Weights of a small GPT-style language model, trained from scratch on English Wikipedia.
Size: 11 layers, 4 heads of 32, MLP 512 GELU, vocabulary 8063, 4.24M parameters.
Architecture: LayerNorm before each block, untied embeddings.
Each number is 128 + 24 x the weight over its row's rms, rounded and kept within 0 to 255. Layers, rows and columns count from 0. The size above them is the row's rms in percent of the matrix's.

# layer 2 MLP down, 128x512, rms 0.202, rows 0-53, columns 128-255
size [100 104 100  98  96  94  97 101  93  94  92  99 110  93  98  98  99  97  99 105  99  97 111  96  97  95  97  95 105  97  97 100  99 101  97 102  99 107 105  99  96  97  99 101 103 107  93  95  95 101  92 129  93  97]
[[132 161 101 138 180 107 125 115  82  93 118 119 175 140 137 140 112  90 124 115 110  85 140 166 141 100 116 137 126  93 107 122 141 139  70  77  85 104 113 108 117  81 150 166  87 125 103 126  93 135  85  71 123 127 112 131 136 114 143 112 101 114 140 150 116 138 128 149  97  88 109 152 160 112 153 136 130  97 148 104 137  80 106 115 150 161 169  98 133  97 111 130 162 113 119 119 163 162 129 114  82 161 171 119 116 125 132 132  89 151 127 122 163 127 110 100 106 101 162 137  89 118 102 114 100 150 146 144]
 [165 130  83 150 128 136 129 120 135 104  98 122 166 157 146 140 106 156 133 150 131 120 153 157 115 160 150  96 187 117 132 161 162 145 118 137 141 172 153 135 142 142 127 129 113 148 113 100 137 132 124  96 120 133 162 101 120 134 135 142 114 158 162 130 122 138 150 138 140  97 115 111 132 132 116 132 137 137  73 149 125 126 132 164 159 161 151 108  87 184 147 121 124 114 118 154 121 105 150 142 113 119 149 128 141 176 116 109 132 149  69 137 109 145 134 176 121 108 110 173  92  89 132 114 102  96 140 149]
 [142 136 168 140 121 105 129 141 153 116 148 178 119 139 106 129 125 161 149 126 116 150  82 126 129 142 153 121 150 133 144 137 145  84 106 120 125 149 116 141 157 142  89 127 126 148 148 131  92  86 116 151 150 113 130 103 147 143 139  80 147 131 151 169 134 126  99 127  77  99 113 141 138 152 151 147 164 143 158  80 144 137 131 169 130  86  92 122 150  96 133 136 175 131 143 162 133 158 143 158 115 148 122 126 115 126 138 134 153 158 128 139 138 129 143 150 152 130 124 163 156 149 121 132 103 118 172 103]
 [130 109 113 120 127 100 140 178 137 141  94 133 124 114 116 133 117 119 159 161 148 139  95 116  81 101  98 112 130 107 170 138 110  60 124 107 172  90 127 141 131 134 119 130 128 109 104  89  84  92 137 110 116 134 111 120 130  83 133 110 155  93  93 153 119  98 148 140 157 154 162 131 142 106 142 148 132 151 100  66 160 107  99 145 128  73 130 117  98 134 123 109 142 113 147 164 117 139  98 114 126 107 141 134 150 105 136 120 121 127 105 119 130 137 106 164  64 156 136 113 101 141 134 130 110 111 145 194]
 [136 153 154 103  99 148 149 120 144 115 154 130  97 149 147 107 136 127  87 103 126 174 115 108 148 127 131 144 103  93 137  90 125 110 111 132 144 143 140  88 122 113 125 160 125 139  79 120 115 141 140 161 123 105 116 146 125 141  94 153 116 174 165 139 150 114 114 104  87 118  93 111 117 113 136 152  87  92 163 103 129 174 136 147 117 141 139 126 153  79 112  99  87 124 126  86 141 178 107 119 122 122 130 114  98 166 123 109 100 121  75 150 127 121 138 103 116 122 137 144 152  99 130 129 161 151 118 142]
 [113  97 101 123 100 129 133 105 103 116 102 122 119 176 115 129 121 119 114 109 109  83 169 154 112 128 117 119  96 132  91 123  96 164 126  99 117 102 119  98 139 128 110 129 144 142 117 144 105 176 108 138 119  94 134 161 134  67 117 171 101 109 112  74  93 114 115 123 136 154  84 117 161 103 141 118 147 122  99 140 125 122  97  92 133 115 133  95 181 147 132 123 146 127  83 124 175 125 119 149 127 142 113 124 113  99 126 117 127 140 146 112 159 124 105 134 152 164 156 100 105  91  99 113  81 189 127 138]
 [164 176 136 159 132 123  98 106 119 124 114 166 108 122 127 181 107 145 157 121 134  99 128 162 104 154 132  90 110  94 146 126 126 177 143 101  73 151 146  74 119 130 104 119 103 148 120 114  94 100 110  98 153 136 133 107 187 134 155 139 103 166 155 145  59 141 145 130  80 101 151 132 103 106 117  73 143 142 100 113 109 103 134 113 147 199 120 154 158 118  96 106 140 107 104 116 148 128 192 163 142 147 124  96 106 137 138 125 119 169 117 114 154 157 197 136 107  58 141  96 131 125 137 116 140 114 131  82]
 [164 101 151 165 130 128  91 133 138 164 163 127  73  96  83 124 145 140 116  70 110 143 120  86 130  95 151 155 162 136 133 146 142 119 150 125 114 139 102 153  95 119 133 150 125 121 179  89 114 174 136 158 116  96 106 144 143 105 139 157 115 151 143 114 128 145 140 121 137 142 132 119 107 146 124  96 118 138 115  98 147 125 108 148 148 129  91 133 112 132 169 151 134 147 138 150  99 135 194  92 141 150 108 168 134  57 173 107 126 180 130 148 156 148 135 167 130 136 122 144 130 135 130 149 167 177 124 141]
 [117 120  90 166 137  80  99  96 116  92  90 135 156 162 136 174 122 106 192  85 108  93 124 122 182  82 102 124 101 128 162  90 108  95 139 111 113 121 102  91  51 148 143 123 119 135 134 158  70 122  91 137 101  88 139 135  97 100 125 121 105 167 132 133 149 125 151 130 128 140 105 118 103 154 158 144  92  99 152  81 120 133 119 131 158 124 165 115 153 139 150 118 121 147 120 143 146 102 106 142 130 121 163 171 121 177 110 132 132 103  93 104 146 151 121 157 157 135 150 105 101  95 124 145 124 138 110  78]
 [163 125 105 115 120 122 130  66 131 104  92 137 119 130 101 119 113 132 133 133 112 137 136  42 126 148 161 126 123 105 120 132  78 133 102 121 116 131 117 123  92 129 140 186 123 141 134 128 103 131 129 111 116  68 101 113 124 116 144 151 128 121 152 137 120 128 127 149 162  79 128 100 104  73 112 153 154 127  77 161 122 110 114 114  58 139 152  95 125 141 118 135 102 104 115 119 127 162 133  94  89  88 112  76 144 108 132 130  94 115 137 125 118 140 132 122 155 144 148 121 117 101 137 129  95 167 142 128]
 [127 177 123 146 106 148 157 134 162 141 135 137 169 104 148 152 141  76 155 168 107 198 108 127 129 140 134 140 159 135 114 183 164 149  66 147 164 143 183 170 150 138 131 114 116 134 109 157 116 107 113 140 149 154 122 132 147 149  93 169 137 160 101 151 137 163  76 111 112 100 173 123 115 113 110 122 133 120 149  96 121 135 147 118 182 110 148 104 140 133 106 124 115  88 140 118 196 115 113 140 101 139 133 122 143 155  83 129 140 132 136 131 132 125 143 136 147 102 112  97 147 156 104 121 127 136  93 165]
 [ 80 138 126 108 146  86 128  91  98 129 110 123 168 145 109 105 122 113 124 127 153 141 134 142  88 177 182 164 161 105  79 128 159 136 138 107 118 122 119 173 133 105 122 112 107 116 138 103 140 141 115 140 100 117 146  92 152 159 144 123 146 151 133 127 126 112 112 139 126 118 130 174 142 161 133 126  75 133 104  98 153 106 104  99 117  87  92 122 115 132 110 157 152 139 100 108 115 112 102 108 166 116 138 133 126 155 144 127 128 194 149 139 122 139 143 102 100 133 122 121 106 126 169 180 137 166 137 146]
 [138 103 128 110 149  88 102 136 141 119 129  69 122 126 116 136 123 156 115 112 171 118 139 118 113  80  93 127 152 115 115 152 156 127 116  85 121 109  93 142  69 119 134 128 127 129 126 104 101 144 103  85  97 117 127 124 101 113  99  80 153 145 135 148 117 133 125  94 107  97  96 111 142 169 165 130 113  94 129 149 153 142 125 130 161 127 123 115 127 104 108 144 146  85 118 112  70  87 155 124 116 117 133 105 104 120  92 137 150  92 102 134 138 126 150  83 113 111 127 117 117 108 121 130 148 126 169 148]
 [148 140 110 135 109 123 110 108  95  98 129 105 123 121  71 110 116 101 144 117 153 150 126 137 162 113 177 188 111 123 125 154  86 120  92 129 131 133 164 107  99 137 128 142  86  93 133  98  85 127  93 131 128 103 119  92 130 123  99 158 151 151  89 115 126 144 119 147 141 136 123 139 124 161 162 167 102 162  99  93 134 113  87  88 107 169 142 117 110  90 140 147 111 147 101 164 107 137  74 135  83  79  92  91 116 156 123 105 125 165 149 146 119 119 111 101 112 140 166 110 115 115 122 105 155 111 141 165]
 [129 165 135 128 147  99  93 110 112 117 106 132 133 128 108 124 130 102 175 133 122 111 128 130  96 102  96 164 120 125 119  79 137 141 120 126 125 113 118 121 116 114 124 184 115 101 106 165 100 133 157 135 119 121  86 127 158 124  99 175 104 171 128 126 134 143 167 121 197 149 106 177 146 124 108 114 115  68  94 123 106 120 137 144 101 124 131 133 133 143 106 136 140 118 148 135 120  84 166 129 119 105 128 144 108 127 122 143 128 114 121 139 122 120 127 162 100 123  67 139 118 119 102 124 108 166 111  60]
 [169 125 142 141  95 150 177 158 154 158 135 173 114 117 133 139 165 145 137 124  63 159 169 130 105 142 135 108  96 136 100 118 118 129 149 144 117 157 137 183 138 146 115 156  87 150 122  89 179 169 138 123 102 145  87 132 127  98 145 125 128 146  84 121 143 156 139 131 120 221 140 158 103 178 117 104 164 133 142 133 145 131 131 137 136 120 120 126 132 170 108 117 156 133 153 114 152 115 145 121  98 102 105 160 159 107 131 111 148 142 134 193  74 104 158 141 106 171 171 173 151 167 148 120 105 140 102 124]
 [ 95 170 109 116 147  76 164  99 142 152 113 115 142 146 119 131 124 107 153 134 118  97 123 148 141 115 154 169 119 133 136 133 108 142 107 124 130 127  75 130 108 129 111 120 119 125 186 148  95  73 149 156 106 133 142 102 131 135 113 123 119 119 187 139 146  73 199 129  84 135 124 145 134 127 111  82 121  85 159 135 149 180 132  78 134 110 159 142 122 171 148 135 146 131 114 144 118 140 131 142 140 158 127 173 151 191 133 109 158 148 108 129 142 146 131 186 137 101 143 142 110 107 117 132 135 125  92 129]
 [119 154 120 120 120 106 119  41 100 106  85 140 111 118 134  80 139 104 126  64  83 117 131  92 172 133  96 155 117 119 136  88 123 148 124 125 129 132  77 132 132 119 117  74  91 103 114 137 140 160 110 141 153  91  98 123 155  94 125 159 111 114 155 146 112 138 138  82 128 123 108 103 119 137 145 163 130 121  89 164 116 132 152 121 121  69 108 118 165 153 146 104 163 145 133 134 152 102 106 119 157 190  76  68 132  98 131  83 105 135 156  93 119 136 124 163 116 116 108  78 128 116 113 121  89 109 104 121]
 [163 181 118 190  90 117 112 170 132  84  79 143 118 134 117 154 143 121 182 106 126 138  82  95 119 102 108 151 138 142 141 155 140 152 100 120 138 123 162 153  86 175 116 143 130 150 100 113 134 146 129 117 118  99 154 139 130 143 116 130 122 122 138 130 115 111 152 152 163 174 142 123 106 114 132 110 144 142 129 109 140 115 109 124 120 133 151 121 119  93 116 140 132 117 115 153 125 143 176 117 139 134 146 136 115 123 156 145  92 151 110 148 137 160 163 114 159 161 139 146 127 148 154  84  70 150 127 177]
 [118 133 104  98 147  79 135  83 102 126 116 109 116 145  84 133 113 110 114 122 104 129 123 111 143  97 157 165 133 126 126 128 113 122 140 131 129 136 153 122 119 141 133 108 143 125 103 180  82 179 165 126  94 110 147 146 118  82 130 120  72 130 107 115 106 138 120  92 147 115 123 131 116 154 116 109  87 112 117 100 115 141 109 101 101 103 129 105 144  86 158 132 140 102 135  92 108 128 172 103 156 150 152 113 161 131 129 125 154 138 131  95 119  80 118 127 126  87 130 128  96 124 103 117 167 139 147 129]
 [131  92 108 113 108 137 101 114 157 111 126 137 136  98  89 134 153 117  91 125 131  75 116 151 129 156 150 134 149 137  94 107 152 126 154 104 144 165 132 132 197 123 118 124  87 115 115 179 124  94 106 107  97 101  91 119 129 124 114 124 105 109 104 135 120  47 111 128 149 131 164 138 120  91 129  93 106 137 146 110 120 107 150 155  95 106 128 142 146 146 139 118 117 138 120 145 128 155 152 164 143 145 140 109 125 147 143 144 102  96 116 122 151 161 138  85 179  96 134 167 145 129 169 120 111 124  80 104]
 [140 153 105 130 161 157 113 112 112 177 111 128 126 108 123 107 104 154 114 141 150 133 112  62 115 159 120 114 136  94 163 143  91 102  94 140 118 136 130 127 137 100  97 142 179 142 139 145 141 162 127 120 125  82 107 114 100  68 140 184 109 174 128 129 112 134 129 127 135  98 122  93 115 119  94  79 167 169 166 140 143 147 122  94 115 166 101 126 132 130 184 122 117  78 146 134 158 120 154 141  91 133 114 111 155 123 102 146 158 120 126 191 103 113 112 203 115 130 132 149 106 120 117 127 117 168 136 128]
 [141 171 128 125 139 115 158 110 172 157 120 124 155 148 142  73 112 128 140 150 122 116 160 123 144 138 155 168 107 110 111 109 110 131 158  67 122 121 114 113 144 142 154 138 121 152 136 133 140 123 137 111 125 150 105 138 140 125 132 139  88  74 104 134 140 129 149  79  86 138 129 112 128 127 170 128 132 143 160  96 133 137 152 133 111 150  98 122 149 153 121 145 128 108 130 160 133  61 139 115 147 111 122  99 209 133 122 121 130 136 119  95 135 158  98 139 143 164 167 122 135  89 118 147 161 154 137 127]
 [131 147  93  92 154  99 125 138 114 125 128 106 113 163 148 103  94 160 133 108 139 133 114 176 102 158 133 121 126 117 153 125 143 152 134 139 128 114 109 133 151 112 108 160 150 138 114 114 106 146 119 164 118 106 138  97 119 144 120 131 156 150  84 156 104 110 147 129 103 108 114 154  98 127 108  88 121 103 145 144 124 101  92 162 130 113 137 115  98 129 118 163 120 136 134 126 133 115 131 133  92 149 108 135 104 120 123 158 120 156 122 132  79 108 126 156 126 102 163 124 129 129 163 125 102 112 128 128]
 [116 118 141 139 123  99 119  86 123 141 122 102 126 114 119 152 129 142 108 131 137 108 113 108 138 110 133 134 124 148 147 148 128 107 139  99 121 136 102 165  93 134 125 102 107 116 124 141 116 124 120 109 131 120 123 101 142 139 147  94 132 140 114 107 155 155 136 129 177 105 136 106 212  87 102 158 123 144  87 136 123 117  95 147 105  98 124 134 127 118  72 199 104 147 117  83 114 124 133 137 150 108 115 118 131 121 124 125 157  80 140 146 117  80 143 147  89 150 107  93 117  92  95 122  94 109 149  96]
 [139 143 128 109 155 154 128 120 139 123 121 140 139 114 119 154 117  73 172 109 116 136 139 139 147 157 136  90 129 102 135 155 154 133 155 105  95 137 114 138 121 142 132  89 161  83 154 106 102  78 128 135 156 169 133 132 125 114 150 139 145 135  72 174 126 140 129 149  92 111 128 150 106 137 147 120 139  80  96 153 142 135 202 117 134 142  82 151  82  97 119 168 113 115 136 161  57  95 161 123 101  97 151 151 151  83 192 134 142 104 164 147 133 118 143 113 141 146 114 100 119 124 114 137  97  91 150 145]
 [108 117 126  74 141 129 115 118  87 138  85  90 142 103 143 114 132 126 134 116 124 103 103 121 108 130 102 155 126 152 118 149 132 140  84 157 146 127 104 168 113 146 145 147 139 112 117 133 138 137 140 115  98 162  72 151 131 118 136 144 107 122 114 107 120 139 165 141 144 116 132 147 128 143 123 109 105 133 154 107  96 150 164 120  91 101 134 110 164 165 115 153 103 131 152 123  81 101 140 121 129  76 133 107 157 114 115 136  99 131 150 110 142 157 125 113 123 158 140 119 100 133 127 172 159 193  95 106]
 [168 132 149 134 134 127 169 117 119 125 129 143 143 148 143 135 114 133 131 102  87 147  85 121 131 118 159 131  91 109 137 119 136 124 125 124 114  98 139 119 151 126 143 163 128 111 103  86 158  61 106 118 138 105 106 157 136  85 129 129 127 125 124 103 110 191  90 122 143 151  98 146 113 178 135 100 178 133 183 123 102 143 158 155 134 110 142 157 124  87  84 113  98 145 127 132 125 115 112 129 123 121  89  99 101 147 105 147 144 120 112 145 126 117 135 134 134 137 132 110 111 140 115 127 145  94  83 119]
 [135 159 122 119 133 138 113 109 140 142 110 132 151 138 136 140 162 130 133 110 126 158 149 182  91 110 174 163 139 160 129  66 110 143 159 147 136 111 115 114 109 129 110  94 137 115 105 105 127 128 124 107 106 132 141 155 148  86 156 144  95 145 137  90 133  53 156 139 148 118 173 103 141 114 101 109 143 154 105 142 146  98 152 120 172 148 135 109 120 178 137 167  89 120 143 160 145 131 141 125 125 125 126 138 153 134 100 110 118 167  92 116 145 107 110 127 144 141 112 134 104 161 110 118 148 173 112 119]
 [173 145 153 140 153 105 112  93 116 122 147 159 136 120 108 168 143 150 149 125 133 154 112  76 116 143 138 156 106 139 148  96 171 114 108 108 134 126 144  87 123 130 109 173 111 115 140 144 120 151 136 103 117 100 119 119 186 126 141 104 124 128 100 141 106 107 123  98  81 140 112 143 142 144 152  89 104 176 110 140  99 117 123 115 125 111 122 142 151 172 132  76 106 111 138 147  84 150 152  54 160 105 130 155 143 120 141  48 132 148 137 158 133 144 150 118  83  85 156 147 118 147 126 141 127 112 117 105]
 [135 118 133 105 141 140 143 129 150 112 152 172 162 119 149 127 132 151 137 122 127 143 155  86 149 128 157  97 138  96 132 119 145 142  72 123 101 107 143 119 166 173 148 161  98 156 143 110 110 112 145 138  81 146 102 116 149 163 142 133  81 125 156 153 141 124 117 145 120 106 162 133 126 107 106 168 127 128 142 127 116 108 111 129 164 146 131 137 127  93 163  74 134 124 150 163 114 153 112 108 107 138 140 172 142 181 137 108 118 148 149 147 124 110 101 121 121 108 127 136 140 162 113 112 158 113 100 126]
 [114 144 108 128  87 162 157  96 106 139 126 104 107 150 107 139 133 161 150  90 145 113 101 145 169 123 152 184 179 141 122 135  73 102 141 178 116 159 108 158 142  90 173 126 188  98 140 146 124 113 102 117 155 106 112  92  75 123 111 173 127  91 152 136 116 129 163 138  95 137 128 121 175 114 131 129  82  99 106 134 161 131 114 116 161 138 102 115 147 129 136 194 122 129 112 154 141 130 139 139 151 117 143 137 125  96 165 152 127 132 135 160 176 146 145 151 118 117 144 150 120 112 108  97 107 154 157 133]
 [128 118 134  86 120 126 120 106 150 155 131 147 166 157 175 119 137 113 131  97 158 147 130 138 128 171 154 103 102 119  66  68  90 128 119 117 108 110 181  96 124 144 149 135 109 121 153 133 142  59 108 107 145 117 100 106 142 128 173 144 143 125 127 128 147 128 135 106  72 150 123 137 150 147  95 113 158 138 153 135 142 127 106 142 148 132  87 126 144 154 114 123  99 130 128 134 121 133 159 118 131 126 167 147 131 140 139 148 125 157 111  50 106 152 143 136 108  92 109  90 149 125 169 119 134  92 131 127]
 [134 104 132 139 131 149 147 133 132 158 158 127 193 139 125 133 163 112 115 108 132 144  96 160 119 112  93 102  98 163  98 140 132 128  87 163  87 119 139 117 122 126 128 114 108 129 163  95 124  60 153 113 121 131 120 155 183 137 160 118 113  98 134  74 113 139 131 114 134 112 127  80 134 136 200 144 126 159 132 106 114 130 143 138 118 111  40 126 116 154  98  85 154 108  86 140 118 125 161  74 144 136 131 126 151 125 101 137 114 115 137 129 119 124 172 123 118 108 118 125 139  99 118 112 103 117 100 134]
 [106 130 117 150 102 142 115 142 145 161 132  93 119 122  67 109  87  99 110 138 162  91 146 123 184 135 143 111  86 127 153 125 112 105 127 152 150 128 115 129 177 123 116 133  93 148 121 140 150 131 146 100 126 113 141 137 157 105 125 123 158 136  85 146 125 102 159 150 129 124  98 134 137 124  98  92 130  95 157  88 136 128 147 115 133 139 113 137 121 148 145 136 138 139 142 112  99 107 192  67 127 133 134 121 161 135 148 159 144  78 135 132 145  99 109 160 178 107 146 132 100 108 139 124 116  99  79 124]
 [155 122 147 117 135 103 137 130 162 110 128 163 117 116 122 147 130  90 158 134  83 116 197 165 104 104 183 167 147 126 142 106 133 142 155 117 109 118 116 148  92 120 110 137 118 116  90 126  82 139 142 115  97 139 111 143 111 100 134 119 143 148 135 125 142  80 151 134 158 147 166 109 145 147 150 118 158 141 125 134 146 112 111 124 146 108 152 122 101 123 149  91 110  83 156 117  98 131  80  93 145  96  91 157 118 111 140  99 131 101 145 122 183 112 152  92 113 103 121 177 128 152 127 156 118 133 137 113]
 [115 150 123 210 124 124 134 141 136  70 108 138 126  75 154 159  92 141 115 101 171 123 104 179  96 157 157 119 103 111 123 137 112 137 145 157 117 128 147  92 120 108 122 113 116 118 105 149 157 123 116 126 166 106 100 116 173 151  95 126 110 100 142 145  82 103 137 108  91 149  95 142 141 148 117 115  90  78 136 134  78 123 148 130 156  89 136 103 112 134  96 109 150 143 135  94 128 114 106 155 118 131 162 126 118 140 154 151 128 111 123 174 121 105 162 103 103 140 105  65 134 130 100 141 144  85 181 167]
 [117 101 136 118 139 121 130 165 157 142 150 119 123 129 163  90 145 148 141 158  99 102  87 154 113 149 101 129 166 156  59 135 138 144 150 123 131 132 144 164 154 121 120 148 175 136 143 141 104 138 134 156  88 153  96 148 102 144 134  94 152 120 134 103 148 104 101 130 124 158 163 155 116 125 132 109 128 155 161 141 111  81 122 167 137 130 122 121 114 116 114 156 127 143 165 149 124 185 156 159 109 146 137 143  76 120 117  86 153 124 101 122 105 116 121 147  99 140 118 134 155 139 161 108 125  94  90 111]
 [170 208 154 132 121 126 140 100  96 125 155 181 101 108 152 160 160 153 145 155 128 170 112 152 103 162 175 140 150 127 119 118 104 141 146 138  94 179 179 100 123 133 127 184 163 136 113 110 105 140 120 129 106 140 122 131 143 147 149 100 134  98 118 117  98 109 122 159  82 121  99 102 119 128 100 148 174 157 139 159 148 146 156 119 152 140 154 147 114 129 123 133 152 146 129  98 129 157 130 171 152 118 106 119 128 115 159 132 140 124 126 119 131 141 147 116 112 111 125 100 147 198 150 141 185 134 120 147]
 [ 93 123 182  93 119 158 145 121 117  98 156 159 161 114 137 129 151 108 145 118 154 132 107 133 157 138 130 137 148 143 106  89  73  92 154 103 127 154 153 109 146 142 121 152 165 109  98 148 112 177  78 127 107 119  69 118 107 145 139 152  93 138 114  98 119 156 123 143 143 147  80 152 146  84 122 114 146 138 119 173 106 152 142 175  82 135 130 138 148 108 145 102  91 180 142  89 161 128  94  85 114  90 105 147  95 133 171 100 145 137 127 105 123 122 137 158 141  92 123 140 134 185 129 113 112 167  80  90]
 [115 151 104 148 133 109 142 143 138 125 123 101 122 121 104 156 131 146 134 146 158 121 145 136 172 133 126 135 102 125 130 131 122 127 139 148 136  84 134 141 117 145 139 111 136 168 100 176 137 141 125 114 181 160 129 126 161 189 144  90 137 117 149 112 160 129 109 132 154 127 142 104 138 145  93 130 152 135 110 188 120 138 134 138 137 158  96 118 153 156 156 110 141 140 131 110 125 121 132  82 150  78 100  95 120 106 131 113  93 131 135 120 145 156  75 109 122 129 157 125 118 116 113 109 110 123 106  97]
 [145 139 116 110 136 140 127  93 129 142 121 130 187  93 107  66 140 115 134  81 146 141 112 156 112 134  94 105 149 115 177 156 152 171 147 121 103 141 107 114 112 133 130 114 128 101 144  84 106  95 117 143  94 125 142 108 126 112 119 126 136 107 102 166  98 112 166 145 148  95 123 122 128  85 154 169 117 134  84 134 108 136 143 142 109  95  84 154 162 175 139 142  93 108 139 107 119 111  70  88 136 128 113  71 121 162 117 122 157  86 118 137  83 104  91 131 136  99 143  81 154 168 132 126  92 156 110 116]
 [172 126 124 151 105 114 101 106  97 152 126 156 132 151 153 101 125 163 107 164 110 112 163 109 115 120 128  81 103 153 109 140  91  87 106 119 111 131 122 138 132 112 138  89 114 138 108 157 117 127  98 145 119 109 141 112 172 143 129 154 144 148 159 168 140 106 122 147 108  95  94 141 130 108 161 123 156 158 141 128 159 132 125 125  95 130 115  85 125 163 123 158 131 126 111 124 204 128 117 133 117 166  92 119 137 133 115 126 114 124 103 145 162 106 157 130  93 162 129 109 104 118  97 134 143 101 118 149]
 [152 175 134 124 112 132 116 136 101 136 113 163 155  96 161 149 135 115 154 160 114 103 112 109 124 143 101 142 128 115 148 120 104 142 151  91 129 134 154 135  84 159 101  66 183 123 110 151 122  52 118  99 139 131 120 146 120 148 140 131 108 109 134 147  97 143 135 135 188 133 122 160 131 135 130  75 128 123 140 152 117 135 126  86 129 122 128 154 148 106 148 141 135 120 109 133 136 111  84 133 144 114 122 131 102 121 175 107 130 154 113 137 133 138 138 137 146 124 116 126 123 173 146 116 114 110 106 140]
 [146 137 145  58 110 148 139 142 136 156 128 123 126 133 143 171 131 185 117 100 173 136  97 122 131  87  98 138 131  97 152 128 143  92 111 172  97 147 161 162 179 149 137 173 101 101 110  93 112 142 121 124 120 135 105 125 152 150 152 129 137 174 129 118 154 139 123  97 138 117 164  95 104 138 114 132 147 122 177  96 139 130 138 141 113 131 139 128 133 113 101 127 101 121 142 124 163 129 111  89 141  92 115 101 122 135 137 157 138 100 133 163  95 117 125 189 161 138 110 182 119 168 125 150 105 101 144 153]
 [171 146 109 108 124 124 107 121 120 158 135 112 137 132 105 161  75 143 104 115 114 129 173 136 132 131 143 129 130  69 156 134 117 104 107 108 156 131 132 111 138  73 161 106 157 158 111 142 104 133  88 117 144 112 163 140 160  56 139 172 146 157 147 154 150 170 132 141 116 131  71 113 109  84 100 149 128 125 126 101 146 110 159  58 123 126 162 106  99 113 116  96 125 114 121 102 134 126 113 154 118 139 118 127 149 139 161 121 122 130 105 108 118 105  81 122 158 131 138  67  93 106 144 109 117 115 175 111]
 [124 116 144  93 117 119 111 151 108 121 129 120 117 143 112 115 128 114 122 107 101 120 127 115 155  77 175 109 105  93 139 131 158 137 110 115 118 103 115 174 130 126 139 141 105 150 104 110 104  95 101 136 115 129 110 131 145 131 104  93 109 109 121 133  67 111  74 117 122 100  98 138  97 118 133 144 117 109 132  95 137 138 113 140 138 130 134 134 130 132 113 114 163  87 121 163 118 131 192 123 173 101 108 151  92 135 128 109 132 118 101 137 130 121 133 114 137 128 128 109 132 132 127 115 139 158 118  96]
 [157  96 151 146 121 142 121 136 173 151 137 120 135 146 138 164 145 135  79 122 171 126 130 121 124 114 133 142 137 111 136  99 210 151 102 127 159 144 150 131 142 128 139 143 115 106 139 162 155 152 174  88 142 109  81 104 100 109 120 114 164 153 156 122 150 114  98 134 130 153 175 149 146 159 103  94 113 128 118 139 150 100 116 169 154 121 128 143  95 140 139 169 142 129 161 104 127 143 124  77 130 124 144 137 153 100  93 141 124 117 148 168 106 140  99 155 142 115 170 137 157  97 134 132 153 147  95 125]
 [109 140 178 158 110 133 112 125 100 128 153  92 110 106 129 153 117 108 147 134 150 122 118 142 156 152 180 144 124  88 127 139  99 131 139 126 146 154 157 133  90 150 120  92 145 158 132 132 126 162 128 123 134 144 101 155 186 139 110 118 115 140 149  99 150 110 126  93 176 113 141 131 144 126 122 140 126 160  94 118 150 136 194 145 134 132 133 114 160 161 125 137 140 136 151 125 117 131 111 143 148 116  96  93 158 145 112 147 127 106 116 135 132 115  87 111  95  96 109 155 105 157 101 127 127 157 125  61]
 [117 125 138 148 146  84 121 138 140 126  82  98 103 114 120 113  79 111 145  77 147 102 118 143 150  69  96 100 141 140 166 133 120 108 106 108 115  90 119 123 158 127 144 120  82 148 130 124 129 120 132 142 168 132 150 132 129 116 102 177 102 161 162 163 123 104 174 142 177 135 118 112 138 156 122 107  78 125 122 134 107 119  96 131 129 122 127 126 105 119 117 156 140 117 159 148  86 120 106 139 178  73  90  64 132 153  85  98 131 131 156 123 128 107 131 125  90 132 107 152  80  93  95 128 128  99 147 104]
 [109 147 127 140 123 114 129  77  96  69 123 139 158 145  99 106 113 162 131 106 151 141 149 122 144 142 115 149 133 149 110  92 123 131  99 109 127  94 149 165 135 114 119 134 141 155  84 154 131 175 117 100 149  81 155 116 150  88 116 146 141 144  91 132 141 157 143 134  93 131  97  79 117  76 127 113 128 111 119 160 150 124 135 122 167 147 128 116  83 148 185 140 139 155 105 125 145  96 165 124 151 142 134 102 140 124 156 152 156 144 107 117 121 165  93 106 124 123  74 148 144 164 136 168  98 164 152 157]
 [138 127 124  71 138  96  96 114 125 166  64 110 142 135 142 116 152 105 125 122 148 144 139 125  83 132 138 122 136 159 116 130 121 129 109 171 105 157 104 116 124  95 116 111  93 120  89 117  88 159 121 140  81 144 147 123 125 115 125 125 122 153 144 124  99 116 140 161  84 141 119  79  92 182 139  77 152 142 152 138 106 137 128 160 166 120 164  67 116 130  95 148 106  90 137 120 121 102 161 140 108 165  99  66 147 129 120 136 149 110 135 126 132 160 129 147 158 129 148 131 119 131  81 130 127 168 111 123]
 [141 124  88 147 156 150 153 139 127 115  77 150 171 126 113  88 138 116 104 120 133 169 160 175 129 144 124 145 129 144  95  90 131 170 130  96 136 162 111 127 101 112 100  97 155 109  97 160 123  96 136 139  79 124 125 124 121  76 143 165 117 125 114 120 159 125 118  87 119 109  89 116 131 110  75 123 170 118 102 170 123 125  87 140 156 132 121 113 140 136 148 130 141 114 118 164 135 128  92 165 130 122 134 127 110 115 127 130 140 152 138 118 116 157 111 164 125  70 123 104 121 121 128  86  88 114 127 164]
 [108 153 155  65 137 141  98 158 120 128 135 106 138 111 109  97 112 110 120 167 125  92  99 142 110 130  84 119  72 128 146 172 123 104 152 204 162 171 126 172 147 127 106  93  84 139 108 123 161 161 121 169 119 142  93 146 156  90 112 142 121 129 152 122 137 121 129 120 174 144 123 137 127 108 123 142 130 139  92 117  95 158 149 115 122 141 130 125 100 103  82 123 141 121 114 142 113 128 120 148  99 115  96 125 112 127  92 129 125 118 113 133 143 105 125 107 111 126 133 102 116  95 105 108 140 171 145 115]]